config.yaml
d_mlp: 1024
qk_norm: false
train_tokens: 397600000
Each number is 128 + 32 x the weight over its row's rms, rounded and kept within 0 to 255. Layers, rows and columns count from 0. Numbers have three digits each. The size before them is the row's rms in percent of the matrix's.

# down: layer 2 MLP down (transposed), 1024x256, rms 0.0558, rows 816-842, columns 0-255
# up: layer 2 MLP up, 1024x256, rms 0.0557, rows 817-843, columns 0-255
down816 085:114172160148092146116145135173117117164117157099120115124166125125079129075102125164141137134105128136127146117123062164162119142132126095058095081108106127140129109140060139140193080095088176086151099141134052140123125157090068179187147141149132102128058152164114112132107147136153124127187118175117089145118145096112186086155200098119100075084114164101124102143156134088125071139093122108137112152164156136120078074114090107112126080143165128134123106154112176103089132164150130121084084053178100170142154106139149133099119097164172078123110122078175128107165104165082155194081148143055132137183147197099103110138190126156115184110115139208177130185181184149121094087139135174127142169067121142126127128115132093087132181138122130176102098052113119157113139156128139
up817 094:174131081199134132136175135096132183125146168132126092064169201061150151148135124066123129131135165133106077128122203161069154121120124137137099139102136168144133136152128139155105073083135113111152168125158147144144169149140133096182104110081176093119141086113185117132160137107083194158154140124083156092146152095125111101171085095078143100118116046110124118128109112183191194139094151118149111075157112118198074098058158139156202144165063143163123077088101129141140117125101171144132090123175132125067137169129159126105132079138111118052130115121184124112168101089179187114142123151147135104142129127191148152121116118097096128152132160131091106099148089143141162224116139102110063135181105177144143124140140122143119161114114121125135161121140154159088076098073161
down817 103:118143133172121093085119173118089171099151133076101106161181172131070137104125129099124122161107137131137140108080087102103183108134116202100153099159073160139177133110142141150115196083150112103101125099132144148173194145146152153053091071175099122141054103132162130112179116115112174139156081107090118104171100124156098102090172175095110172118100120085113180116170159106088134153054103158128142178156136074094128115084142136124073123150157032113155145138157121128098100108152138091155130143083106213128202127065110152085161113143170115120149104086128155097082162113127107155138137156144177136162124154110089082188161121103221134141191151114138104136129134101165141127158097158183154150088128167133089118121114160129135123136101199136120099152106119082088140080137155
up818 096:155095121103116077147107106093145104167104105111151168132083140167076118071124129123144115175141149120176141105110147105109094166110128092171126148132085144094067141191153113153198073088170124102121074135146110109090183096177195125123171152101141165152129125155147129140125129130138105085149117147155195147134103104097200110109094116103172128116148121122188103136089154056187127107128153126099138135145090088159109176125178122134153055178158181139144105152085087131185108130118185079149137118108150103088170155126143141148141177128107184151116123189126129106151127178198107164108207103104118165145162132170080126086118094104085124146054126105169107124109083156079115107133115150128095137166159140151049147148074208089120151117074070159150135087115132149144062127094143
down818 080:115168092207129128118125111171150163155113200085085195159154099177087158139088142091155126082056121084116098116122147109074162150176087139106106135113107152153152160099199143128140151207168134144152113119102104156142140083179195091173093115152113108098169112119103187110092108149119149091130135131152141116095133105178113115097151141112075175117162133123107122113104116116180128143150175115094135161143169159181102151156143137193144095191138157117115060089155090133106102091194150087114149116094069206122166119117152170116114166148102099102180125125093134094112057125109161126171091146114144135203070142148221141104092093166109132117117108173118100129155069110129158094134150097140118113123118158160107117075126125151073130108063158139098110109093194128152102148131129
up819 106:131112131133105140094136112148158141082033074099197138105030132107143125125096117095180093119105159155141160124139109133110110134104154141164101136099141172139108167123109119128065192123145136094130156110060166136159133059068113156111091128135107073019087157053081183140108155113139081112167066096165121129133193097110123144137081089162137085110101104190127163148093114097158110118126152167181112150169105081142127103104135123114169125155094111117144156168159121086139162123144170147098096108106164138097140093165143132079095148131099140165131106144168077120165104138165158101172110171106114132124132119094104109126147174166172146129159152125104158173157067151196155168081181159090092110130183145128120151099141159143126177111167095161132110090176136134169070155099075
down819 103:139097128160120140083077077160130138100129099146134116140116046116127155135133167188119183147121125101161102122147119108104131097161109137131138016138141091174106150117097092121178110168125119092132139118145113090121104106153110097113143150124194072142118082114098085124132157089090139146000130180069143114143177121108166116130147112143192135103131126112097086157139116123163123111157158098101125091167113137106171064099162110108109061088116170197086120116068106089185141188147135161150158138099112079156162105114142066125149135086077165110172084126121190092112184145124105149148132109141108148120170084130177130150103184149087160117156139176165123154147116157160182109153155111166157100134143110171063157146129153142102138109112169117131116112146083106217133118172153
up820 089:082064095154191106110106112111065171067112123143122121190126150149162173158158137076139103122152131100157129148109085150073091127120195094146174193173120110149156152144149149104157115086099086116124154177109153163127068142117153082139095149122140145144137077110082170085108134151142145118130053064128123092113144152112200141166092155106151123103173103098153105184163120157102113098154185160142185114101144132196126178109184098083120135124100104121061115174133099110096166166122107144142062165110159092150142129166109080125116117161171122114091067160154128158131097155114156168105138105148138118099137128056092115110148149131104189163163170115111110193118112150109075156099117185149083105074157189103116198082110118111130158118136124205169158124135153175119112156137141
down820 108:038110127168169080103130052148118128086117166093136124125094127117123149116120169103175114069111059111147089118090121159148129116093130103141139108170118119121175096153084200132132071102146161164171172147134146091228068133103178105115089144098103105179112155161103091130137148113179140136079110082100121129124136080124140131131139147103143122116131113167137098105151151146134152176131117069095140108145131149121113104107089143128186108145097133088107106126112122078127140145119032134110091128108162073142136155132071101106115104113169142069186161170119163153153164186102111164125181114146101073148141114117151154024134123126049179150175160137126088167131131079115090100106145138144105108159119116158077150124186139071083171184117134099091134139161194174084072134122133
up821 092:123118108140195158064147184103162094104147139098091110143114119111103123171155183101095127148173131103108084132148213106071111157096110129146118148124172098200161087156144112086127047123084120135150109110155157122164064114107122149157141167125105142185105156153172111114101119103154141064147180159118116111143128139142178124109110149176138131139134088114161134126073181091149143090079178121124081108074091122121155091088111164179136101125105120077136143119081161087175141102120215186160163149102179147151075136166100077133081128135134167086142131174123101124140150150140112125112145099119163099097077112053117142192101118120050198078169135137121119157124126165104203192097154192122173151113112092169109074122083108135087152156138115130150136158131159155148137148164109
down821 084:104102083144197137133157118155106099142127103125078061137139151144089106122125199152043152074124153119138064122135155126117125117172109162130101161204196101136109097155068087152133131147084093135124161116098169126113152145108179107160115067151120105175115141108183141110084123088134142100101136094177051144121151141151116115128063144156143112148165114155136192152161228070191142074121116151161167121174113149190137122126106161096154087091063164162151119124118123102149066144139176099139159174081141124149156163091137086138129099108148080131124122115106138168126095099094136131100082080101103085124181112080113092113182163111128144088148120103172087147093128061152166106143123151154083124122091171121135128137134135155063137098117199127126145164094072083126174140108145
up822 100:151127139098140147098185125049114109101126122148128156064130094129133103130101140153188144056109134097096113088161126093104054150152149123142097152153166167174103140162108079132182131076144113172105164138107148106200159123081102049153095125109058163057123142136109129047123117166130094095166070097202135135148101110138156120144165049160131161151221105145164097107089094129136149123084133114147153077149158181118145132096127085134107151125058151105168168117084128098126104115167117138090145140134113115148126142125090151114107102142082109121160089088143197153123140173142175158150142178139137143120178081121090124119139077154099130037114143090158126121179124173115184159100168138127181150093069157124176123110159126107129137092176099129163159147116103089131107146118089
down822 099:146123082122111126171156161105140168124112079118139083132151142114176142124119133116120146085165143126123146110118138127165132074142116127090128078104160102070139153134174134147121179111135143148107082123140139130133163164095090108084121151092107079113073099083140082138134162153137105076159138149118122134154146096195063126172081049113162165153124135133148128108089110115101174113227182132097139158135140102074112096152204123109178134077162119141194182125102175116125116161082191087160088095147103121094139106114096146075091146119118126089102114195129131092206103073140126157150115111234124120162154094048133099136137137123135175177173101095128135171134127129163144104172118102144099104089165144184107091145144057129133139131124139140127144065133076215150155153137195
up823 096:132119110184107134122060107081133120130129135180190109145098122132068122135086188126156181103156178069151108121085178142135130133145077137134096164106138115122137097065126129135068025159114142099178208132205103109166152096157134132118101180158108094102077110091101119090139180105174114059142132177154089124123192070117114146142158143103132112130116140156114116127156114147120132082151162105203145135173132079098123072162113179131181093090173117105142090171133135105163105118149145119147091123102203155062188083134190148099096113158151139118130118145195148134140164107128124157104139125139140021099111091143113107128087160118056142140120134136167124171136118130133099116113134107178135082140085137091088206167116123093115111150131106112101130121125107153160097126099102
down823 085:093098106106097175127106117146142131218147206126168125171073153119122185149155141139131085158138108115191093127159130156157053144137185103072134134102051125128135171174118121119225066125085107149150078138127081141088147138133078129131151136139117134147149128170089139098128147139103100140098118130201132122136121120113090113084115071166151139054139148104129145092193124169107113129146179133081063137105142184115139038183097074164126148132146099177115134117144150123132110073094117121166017141128089048142076096115120152118090157101108132117170114090119103119155137136121106171088132135189145110123131150112128123119150127127155133136100137108104125092079129117135159119091124112083151143095085099109137177146143115063121102160112069166080140079143142138128075200128135
up824 093:085100061112154127116117126074124161114107112180073131176108153134153160118069084151170125128176139175170114114142124071128124094060132139126091131103145218122114089106156150140143211138142121084156162128117105111172123096119110102068122132113167120153136124053140177087128188123126167082098122125134124115142174107099159134173104087117138134041131154116110166143127080125119139096121153107111156165115112140181181108119088136121103129148133090095096091173147118121145130103105152139137134092119180131146130152199096098115145134150167086131183142126177131136089067160113089138129158043042120126105163092149163145084094139128072124119120184112128105089184112159144067137093149116142185096246142153051148128105112110142079175092128134118110094113120086166116118122131080
down824 088:111135168104106123101172123176077152111145119122135090151079084147199096177137063113083155148140154085173118239124121135123074164117149140160146128092182123113095130096182133110173137081174115146100133080176096101141106117139155129166162202211100189115188156146113127150111124087181145086128093103147150131127174051084106135137129125159179105115162129074164102108099135165090149099169123084114095112138116180068126145185140093166131108140138078086108111142109090099159158139104107126070131181062132138151149099132085156139087155114184157139138132175118112148152132100167146084184092146093145147088143171154177127111160192099140160164116152157154053095162131106086099086104138131129125169163110124084169119126103194130129096173102147139126092122149115107111132122133112
up825 114:150115123126087133120151149129127140145113164147224161088124112228106094087148111085130154122060099097156110180166175127150118115119158048126173131167141092066108130081178109052139090109091115133097113112125134133157180145054152181146123061218090104119108092142143119156113170192120133173128105123163140151143090136110121116138090146160132175087156121183137138131125138080141170092105115144137128168135085081113117144053175124123171146142099161149148141161153127134138176112111083154116108103125088099179143093120124184181143158105089093157116136098124104133162106194148127176139143075146109177146180135116136123113157117142147146182100125125047053129116142139136137126127177182165123112147097125202149148153101163098179107174118138135107214145123137116112114085124094
down825 113:111149171109197169129102115116113090121123144157086218122101140037124176144113122087144154133190116122081111137173097145087152186166095109158123117188156133156172127095099168126138106166152118156127103140064146104192090114139115167148140107074107089149128119043134120084152158124188119139128142053134118106118146179076159129070115136122156126143174132134108150115050187127121135098105114136062127164201124139146110149123146179101127117135103055056064106086140126117131074130166121175129111115091097136126177090126143057122124114119102069098044147117108137120167149073116115123118096107073183113096156143153102126120133131112109088116208155098134155170151120139150073105088143082080100149129132129124092129101095130127080137111097133126077096093122116116165140076136146
up826 096:169106172124109124120196161103121092137087100098167164129153119136123143077058117134159134107120106093153165062198125129160131163184132099160129116118122105145103074081136111055128105117103116147072138061189147072141121117151156144128167118179066126086143161137114151135150172075179053082129162102139119119127131133122057170089181123135150168114144162155138100159154189084094157143130085121120094175164113048068065126173143187095125116153120127131164179117125143128150145132114148139135142140138160105148185108127070161145119110189121131156074058160125095114075110208168139122105140090173174142105120128120128118125145142113102149147119120150111108086133168133166147135113109152142169091113160116136109130166083087092115156122180110134133163150116134153255102128130092
down826 093:145129097123085126094166154135174125115132026124121141122140130145088109198152133172130146125109133154101145091064085080125135169110146117142161105038088089094071153111188086137059119139116101115109171169154153145159146173180137156168130084116125083124187169162074132166080083139116134113108104115123091126186155161129134111093104187172160123164147103151089113067180128098136159169091070133147118143057108097081144115131154069130141110113128142156117145115109120090134178135093142112107126118151154107080126141092143114130143086102130179126081140154107120085089118119133117143146165137134109112119126073143117099201069150107128143171114073095111131145073155194187137083139085151105138137130152153105136172182123213139119071143162088138154113168159087114229127139155152
up827 088:111099121127173135053150145102134121144136132150111150096098182165168120130097179123124102181105132119139157159082083119124087151051117113214100128094167190158088091150129140121082161139079105145122151079126164109182115060163139110163099159121127081118098206123121132101147077134089124079171111139191110114087122121153130116159088085117157144104139156129159134138126141145133132124109134116179112081115106031033120138110163119137151132168109152139108142139058147123200152111111183125208129161119154106155120152158168173170092090147033185127137140088128116114134113066154147081093115092122124120070097127144130100064089134102144110102158119157140100133157064081141083113130083104171094083139129140128143152090093135115126081112107148153125152132161137088203137149094092
down827 083:057133141087123150131100146111135157169164107153138148087176111103157075139152149156141143139132172105089098166173106105190123082110156178114090107132182124179157155123160103165094153063171128177099090149150114100109126109163146196101139119112100101166115099134104131113129195086217085107096183102099137085138147097116091130133173107119170085140119145084109104154170160097143115092208153152041181108100123089104077030108077132072122171169188089096107162148171133117118080075091149189129192116105120117185154137110094132158127136129105162132172201123105086089123154127127128141126119130143119091176095119101151124140136088103123123078129103119160103172131139138130161152075139133095152134092102077071142154163109101111162108138175090158118134119143136089151137067149134
up828 095:177178102159152106126150143108143178083107167120113115140094114117172113147102057145151074110117140145150095088144161189079129170092143140125116134115084113162119070175130102063100124154204123109172130113155162116112096153078159131117095072121098095090086193169118165144163125149093140120130115145050110125205180100090113115151102143135171097099133108114150134128148129130143126118136090163094142151133173150130132139127124166152124153100193123109158055130162160116119107075138159213178118130126153093088114085109139107081145115109165130045147104063141114105148116114152098152076120151125147130154107146171133151155139070183118152157066151166095109154142088172119131148116194114127148124137184141101109069187128159221073137167118143142128152040140049136144100151142126
down828 086:084096056129171110135146138138141162105121165070188134031104154078150107145113143135130151109179119074132091112162118118125137115137118138127082160165079124136116096115116155097164068036147109130113153122080137136082095138093092109091054198130131162128122086149090170143195095113095141116139138132119127157139144134128147102119102113111115143064137112185140102081128122085121101119108072083089098124108136205114117112098143119219170120110165182167146121129122137150086177117127097139130152103146152115111119103119160109210116150081144154147131072084131106160146140169136083147157080186103170078177143147140149132097137146195152170166149125163059167088204136102110143153118117122146140082060126051150135102136130162153155169130109118168193142123159110079126160135110165
up829 087:118049108139094181129134157134030116081134119110180108160111093169147111159096189108100099122104119095184120115065084129069090138091156085164110164118134108154080093174169105152142116128118120145099142118114131105166106073064169070084116109122115125150125090107138112138118138172170126141077100123103124093114109137080143125124128114116110180071169117161152082155149111126190129092103094168116164102151151112108125113076109165147152169118100117109114142108097152158117101167181163203067170139100191022151120127155165111166126153137146157098118132133184142090125138167119130148096194086078139103103134110178085084127135101098128137125145146115188112140084151146094089130092140107159091100155149212142155082090167131144090134126133109164172207141121157154179096107092094
down829 090:187114161164121138155184164173143127093107102153242144126088094124172120093043115112172135129135115037106125123163212145128041197165127119124115100122172163126151115147111114138094100070136172133164153145162193076114161108131158123130076152091113143118134107118076148147149073142132051129113141149114072114100118126148150158168115136162127107133128089135123132118105117111121173082191101094148172099132173137104114146105060167125126119111097122087139135094140135129080109163168101154135141150118175097127131151110163141176123092070184126148085088112163126108180181172069173145084144103186131154085175119119173127092113130164153162160121095105114071137099085150077116095115141147084148120154149195133136101115117188149088139176135141140075177128114147107096105112133147
up830 087:100110074144123135126143131108108114111094101173141106140130141141113185154153102148091157119107121126114178118139072079106128146167106081116135156159146114166121159103151168092135118087062131091088144187063113120137167140163112083127107190096171145122147074071140186151073112128174112156109101157142123132163091165134116130163159147132114128122193084162122150134074181125139109102176227101165063152046144096066114117080135191059143124150146125141068162173130110106079215163178094107050119200115136146135138144184135155151134135153081164156133144172144184116117148097127198136136142152123167128200127155157152101119134096150061147096154115117127123131168113151088088140093155123141123134069083114188154140116095122160110132120118112137115113128094104162179094089114133
down830 091:159104158130156130129192095095169079113112089153170102128131138210115096095188118115134133123144072169095125145136161194159055154170170077103108109129193098083109137187123130133163136172162154100125125108165149137145092149136111112110054122112174155095129173152056167129145159078162131119127123147082146120142163083122149106124164118121160097143177115168146147111096134175070112102167111087120152178154108172162087120230108128093109144096126125150092171199090155130129126118072138179119132107184155088196136067056126172098125125137138105164088084131107096142148185145059162083110125137089155128064126117080146117125099134142136149123095174108132109115082052114109098144177195143152156150134104133097121152142124092112124115125154082173150125172144144091124141154153150
up831 109:088123086126120111080140184120092141168147074109081120155133193099102228108200072097133124173101155155143141105171074156071101169116126099111138191172150117123115115090119117120168175121109152116144142166136114077128137127103078128095098171161162066139093129142201156086129155142118098115117136132138108133142117037108193129126107064158159146131115124142147119132089020188147143135112186115105151178152138141139082107138069151142148083146147145115104160169121165118120084167091135180111126101120181099098148124133082061088137125150080129108129147137159089120175104096119170145152110125121151208103060140173101131107178111101013137136164140118194141133154125143152167124140168102122096149134136158097146122102129137167105156169153110125135149104123158136095099155142111
down831 105:090138136173156142099147115131104149153159131128137158137169167097096085117149119128155095135110121131136135113142186200143166090084062138123035106112115127108093109051117142110106132203182149111154123097189104059146139118118172166124092162163150106143118129122117122111139121137116129108130145115117156170116056143083147140166097134062166173187098152117110114148149120162184168112069106183163092082212188175165162099139093112147148108123050114128080126120105090117095144101172126077139079150132168189085135134121138042087142126169099127104152100199111158099104158162117099081127099145153123170113130108131125118109131111068098096139132098092137125122186164143126093108172100174099034117198155117106097142095115114146150116106160111153133113100109117158047121134156129
up832 097:160114120105164097151100171080100161114137080168113092129145154109094170119201101126110180135084089174130102118080141070070147140125108126123121163113141189198127135159120126166091115098122053140157195087175177195103155098192185144151089139124138123117087140077188119116162118145101135073129170099163122121170177091139149131116116076061184113051162131151132112140103136145156121099138162142168191096088111120131033153102138122095164174145106136121192116167069119113140104174144157151091180160117153119123099153112138116051154089132117136157152172153144115148181177149145149096176153113137155123101082081147123137117097120126120062116157126115136123101175125188120160171152108157150114083119127153170158143119108092171144142096133109124096159124108155139132141216143093
down832 098:107150129192136085090131109150163142175194191084126114155169141141100163130074169101172158159086200149146137167115094144110084078174049137073126069166087054139164154039134142134085148093120103151181163101083157081115102116126159155126121077118124081103116134144085124141115087104183093146152124129124071172163120117079150141134103165177156110097164120149142127103169163141133129086142149083108121121195160130108149114173136124096085157157086152148160051151140101149131105135152171103148110163147066162080135123118164082110122169152152125144127152117117105081118132138125137131137085196162103139118082089174123153097165123136110101173123127153194140165148120093138142185051126153144161132131110107083141108107141170119204151179127120164158146087140145148082078099128091
up833 108:154123116150094129095058087153112112110105094094132088084108104175122179119159143102112111114106089205165134124124128170096134095121112127142139155174097077135073171185138065077113133130103136074109161168066151072132117068110149135145158111158108123070103172126109142099060155121145134132141133133118161133133124121125177124120097114167107207154121108117193087178148080097142138131139147131141132107157096130122148181101170142110162102153107158093104121145144110139157210155174120181144125146095165188178107175089149183109073140175119113190107100137102094072140086131171099164085120139150153088112125083164093130174176119146077182120166132138138093182136051143055134147091125156114134156139133159176124045153108185123096140115112033165150132141103138124142105144120117
down833 109:131158138091149039106185156167087041106154076148183157084092097072149073069139163105113115135081114105087170150186103103127107116159152189155123127173091154111049130153143086103078146170142122098096139100097109149104097121107140065159080074183115147090136154162094163166136163157130163131140146168119115117135103175114170119140122112151086122079158145143161153108109226091141134119162114147121169135115148143101100137141166096182128096155105097163084164157124126074089113142155097160121203117113183134122098099084062113164182122127092138108129162101116175158107100165162130084112112161133151130112142114074153168158098127104108139105174169078080093160070173161162110122129120121124132118217129143121146124128104153160165138133138158119099172155125125096167151134162178
up834 108:124139097110100118116137142086100118055147136164121162122145072178194133146126092119071076134180114088186121106085147146088131124114145162139131159176167145143115159082195109128162133095138148084136121096131110172151157087145179123113132123089118092162170118083092135158131186157186115113094102133156145119140126084066176137193100090073141132085171148123147109195101070135122119079124085178124158108136130170145110164094062158126166123104163154104155076134130140115177162119124129114086104102103110159211126096128160118162078189143115126157129155131123147157099115122167103156135124048056135095127158154115070134050102128150090065137150136050145159119164096129099085170144109096135147130185155153157133127109127138121119110133055137129192138102132099201141105065109163
down834 095:147144156193064157104102145146117112091113178161133130174110116171195106159165171156118096158148148134195170117144138084123116179099114198150061053138131134125189134092163142153099114154112119160119085112056159162072132120093110128140135140142099153169166138151203167125129090074089199096112166135117121134079061123113128162072114144184138089167138106142142079072104132141202182174155069113130111136142148141065166131129142195118095119095128131090109120117137127117177101126150066098117169119135145148082118146134125099148091118118060155144106115127080094125159136164097087116151129095145152177117114124106095160156142121183153166130111112143162108064180114137149080095178077133163104091078131141132153111162095141153124094175098140118138142065119157161067116145083158
up835 114:168131149172127076113139099069113073117098094118069153175151058150115190188072128152078104139129117052178194109135145088095106184139075116185140131107057143145112100148174165157133136094124120117145140103087142102197142097132148107092126110147172132101139111063152162116082178160145138149116080127123102076143097149118149125151085168096144113180133135094150124182078166125106119079168178186143120119121087132163152131099094128140104123135186120103070109173112129097154086145120154132128099155104167134097130150103098085132147169168145123172122115127135103120128116172149097140146162100113143109096111107200097096093127170116109043068106161072096150144152136197110084139143194192156141141167136137141149101119117101130094168087091106161179124115093156154192111076145159
down835 097:133059100157114143111145109098149077122087111128086177104145138128090149164122091150171124111124185100105136086116150112156123181123106134181109123203093102134166076153182144154094099113109127127130091134106203072164102101150164108113128169132135103101118075110146115082105142133178113115123143146201162105123110093103089171101087172104115111186123109082176150082121191124120131075144138135095135114100110095127117130108168173160170149089117195094129093159121115124083114131130122165138091113113184172107163201122159179091124121106098131103127089230173090124141147126087136106188217116101138129104097111160190099133127121101094126106130102090055099120127090176158113093169131156126130126159081106119115152209102209095156161087079136111110121142129103118166149083075171
up836 102:171101109095138115112101069078141099068128105123142156093131145141093119173121146125120122113152105167108114104109162105177116142139115168120153128089111093121070135094148147120107133145114121144146147208114142090083156156153129160170112125128143117141156046169183138112072167099120107146163111083082167085099158180108177131101134137089146093146159172120157087117076165111075108178167139129150195098112106098223066153110080145077159119127130175077068043164110163142140165158141159149121145130132120147131078158141112136156087130109141122102124139144147092076115072131149192136160169191115117162068153145102113116100103173159083124107161183187104158115152140108144088075190158205083107121128165121154136132113114128206143145115150086123149140098138150125192134100131049
down836 094:141165176098130118140072117081081140122129126101059081124142159198154130202120133188093110169122117150140095097138117181173108114090143131118125117149109137125117154100135114143150113080101113135122118117099125093095164146182149172072104105138185108152112143119132163133130120183070092169107161137094120095095117187175106064134149110193080121151121192219087143058182161125108123154087082155147154121099073055145068171137111105139149171076165108140086164101094136143108108120156134157195169140133133187170082120099144160119148088120204104155141131100111146102143134151154116104083095193077154097105162108103072166108154173109089112176158099161136142094171125150124113117122155068167067140158156113163123099129081145170142146123102130167137107156121114079175151104128138
up837 113:155160151144159059153162077120147139140120133137106114168181094129173148138080099076110117081094128132147121110124173111090159130144090128132107157081118138107144112061135135150134131039080124124127156098117120116096181138131167112095070134173137079160102126168138116095081156110159102125099137094123136113146129165114169135112072113130109059081178131156176085118144068144184138126117131125141123153167115108132059134180067128143062116161155142146135165143140100153106156139081176118042143134104171035098118144119179175152131126128129102069058161093129166161121159203140112164096079124127108159134076164092100120146104139151090047144105160034136132106122098140096081154097132129105089123162196216145108161143140101115098150178157125147127133123117089177133103126115156
down837 095:097108165106132123119186151228091144126105148148116098125145114130129070128124182183125117073093140162140183140112113115085111192155146128129126112112193131088121135134158149191154108164137104133081122085143106130103120077155159044145162096153090176177045135109113075151134129144128110117140121144105099137125156098104107112134138189083102179114139110141167133118164122156156154104181158116113143097141156082140171111155174087107044146124094060100097196144168170115149051088101117102127078142123112126116153156137131088107163150164134119102217091078089106178147114122075134066150070131165130156129148137070122115139113144156169056113099143133088147145190088113153066099085099114147155168138147142143176097134071101144121120074130135116099167136128144185138113101152103
up838 097:090167160115115180092128106110113072160114154110084154185090169123168119150155202135188114062107147192119089143161176124097113185141141078101065140187145149152137143071110100194104096143089122094114138134125111062151096103127163169115160149176154132086107098170114130106167105149086141074178117134158163101106153129098114152135165126162105127086105117108121109153121103077156125102134141128120151134123216095075126127137109114113128124101170100127126179137109109110100128126159139078102136099067153172130067141205159127119099163173102139146078125158118090153108151100149161234134166156083116120082131119176141130045152151147074148150077179150141169163196106131125097099083184118096151135154126168141153058167124154115140127129165136110092148100144125163163096110107172
down838 088:127096100162131139175163096134135144108133182095106142135161179050087101097157099136130139195173140169132136135142153084112099107120096130151200103094109086177173157123088097174158179128130125115172220150114107197148085129155081137169091122127100134091137166181122049096177147042115103101131159125154109122170126166179098133162180142106091145108122125133113123106169091163172135129158137136123143102140103141159095158136141104139152164125154149146135100154151143102176074080081138054160132198095179120095121156134124145143123136107114104121211107138150137148113137128098085092111090069153101078129129059119127154158134199105124123152109050128169156156119129109103125103151107103133084135094089066139119129101119177073064118183082132124116103159135123081058160106137119
up839 094:147092086194105099103119089119102153105126135100106139099131205144150108117118131138152086135148170112172095076116100092104091118145121107151165171169063135112110124110166146099180149072128102097082178201104141111122073103095176082101146092133177106110110089135119144079089162176132126107142137121171158131154082154075156157165111169109130131105127121107163104151076136106135096080113126187112147084131079085149106165132088167103188111075054133130097114189160136116170086191130139169149110124115170096162175102138114125118123165168157124171120132167147102114117100134196097177081149133130154104097097144186094077125094118151132184159120173116123072145164132120092135128112110159174116151147165124131191079118110178091147165111102079130216143085132211120142109148069094
down839 083:164154127121117132130157138112121104184148097146153175071146115151138149152106141172119093167125124118169102096149089103198056142140117171157119047209106095158151133061078082123152123162171119153117116173150136081171094159153089044066103113163107112135137089126126210086107179114157103093155182126116130125155065079132199089117187193050170111088164100095150162126122099128100133158193127094061109105120127126116135121150046148135113134106105146113090110116106120133115124200154173110167085124116148118109113157113100123115113217148139128124200087064133149147164125139149077127135150120150150145106119088150119138113100150134151104114157185141090137135108104098132130131107073146193073135115096141112091145154116121174152186142141126144119102133143145189099118162125134
up840 107:181120109119122152126116082147095140113116153106137106127146134107141140151157137129166075028168150122168090137095106150150073086104124085166116156183125102125058126127127143090147084077111113099173151189142158080172073123084178118075137117104171058100098133104076089064091119156110104157091164141153103141114126124116166132127093103161141074136166101107158084198103104119117117095122163170120166100145143085139139147090139145123125203106164153143116077206117145132124135152138143154099136097120158085190118083163063128102123156154118098137086144123133119133127124121188138206054172140163183118130095134156034110146134137121108206140124189138131065156168145158069125119097115108163098127051152131137146111104103112089127129141087107190156160104128127129138073118135097
down840 120:149090074119132100094135087178171158095136196159155162127134104152101149130102121139170099119094088153148136153176099187139108119164125105119132079249087065170102109121108129090151123144182138129115096115158139053158068129109190106136160165115119104102170117137137183090143101093113080118081197105093114118107187134121154174107114166151183142120142126133150137142103106155103182109148159120080107062110100155109129140118086219124160171116122162119149091169143146123153206168154104082124126133091173128132116149136055107089098125137136124141117148143100115124127168114109120141106138154135127204091085122133139124105093091141104133149145127145102133174133135145088093163119050121151112137207146114133057190160089105139169103185111150112063079107126087115116054110123127
up841 099:069152153131130148121117109144107117134177123159111166113105116111100149098128097174168100105131120137148091106150104111132123134173101158118122155110175101215074064143147142098114122130153129111121217171126153131093154092123142123132168143165107130118122169117081135119093150135169093056084157121157092125165107166113166149105120165170130110171138136126141097135033127091078109086159147109165131084098080121127119151132083155190164136089101112140171130096219159138085131109120146116097109102168154139208147115119207118114107167120108093195100079205089106129117136181133112180126174124150105083107131096120115111070206167084088192101201167079122127115139124154140162117069100087131171172104090158156112089095097105160077166148099104096145157104144108094091097119152120
down841 092:110145152108113099136131198097077132124094095076133112164090115113182076114205157135133100150085067150226157130123121092131174122109125090151143105160150176097114153146078142130052091117147113120123097097189132117188114170102090150129114131141152154117152087072154128126108112062119077116148111096081066185154105103116106121081081118133108142098131062120071138071139182144134145173090136116161120068114121098130116127124126108115138098120090146105111122150148135143103095112115183132126099162101163153126071146143156243114123150065103146102151152124142103078154129132165177157118125119133146161190148106179149097167210128158133161123144094156099172135121103131129127104103144136103131074127084105136113133112199176099111116078148116165101019150111098084133121119172156
up842 087:090117101183180176138181111110109087087130104150177145153109080155133133062128143099072088100175128096140100109063044153108057135092124122156130174080131107152103118134153126159173186099108070164123126171147112132203122139089121165161094133073129166111113093121148133111118153155078169068109142125081162074103110121084186136151159054087138139077140138144164095163151128127109074136100139177159191119125088089104098145095148147099120147126142146097152116129115126139147115136119144178138129112084159042135106178194086103085116095160148127128120125104126121147149100134153157141107154098110164102119123157142068119171111118144144164098182146161146103180073092168062100152107107137153102078099145132103130151084104145161111141137100047204170198106143162147149128160139119
down842 096:183158101163114090107157114152107115151121076206208143122117112102086128072111171111065100142141129074118097112094120123135086191140179078127053126085150085165075065112117090128184107104154084212155155082076108126167064127100119102152126189054149142183114101153176143119061115155085137142092083107145157121121126129108164129101148151145071126120108104126130100087160115098109131127127091079149163112129126093141162112134124149122144172094143235114163115162098190157149109129182097119174117161133189119154148150114128091096133120082104153141160130166143128167111126127087130091137174152134135136129149155150142111121126120163071170182129109144125111115134112187118129153104093149166094141096126164158143173122161124098055077137089172128074173154123164145125135188141097
up843 104:128160144092151145159158181068094075115128039160125130142091142140080124125127134099104068132162100138163090116090158095069159127111110169141153130088100073160141114104136088067169115160059158119183183173115117114125054143086182146153130142101141186117139149074143178123115133159085118122113143140126136134145129111108152098177116106104104178072149141059118154167105083129154094143160126146166095104145129146157112105128160177163171064147162124087116196134144118125139149137087182161120166150125150118130099171143125132129147129135130124217060131158189139086165103128154098148131154112063144088147149055057121108072114126090067175133105137104106155115106183161125182143109111136128114129172058162123105164155123121131104113089131101136139096122062192097101145080142075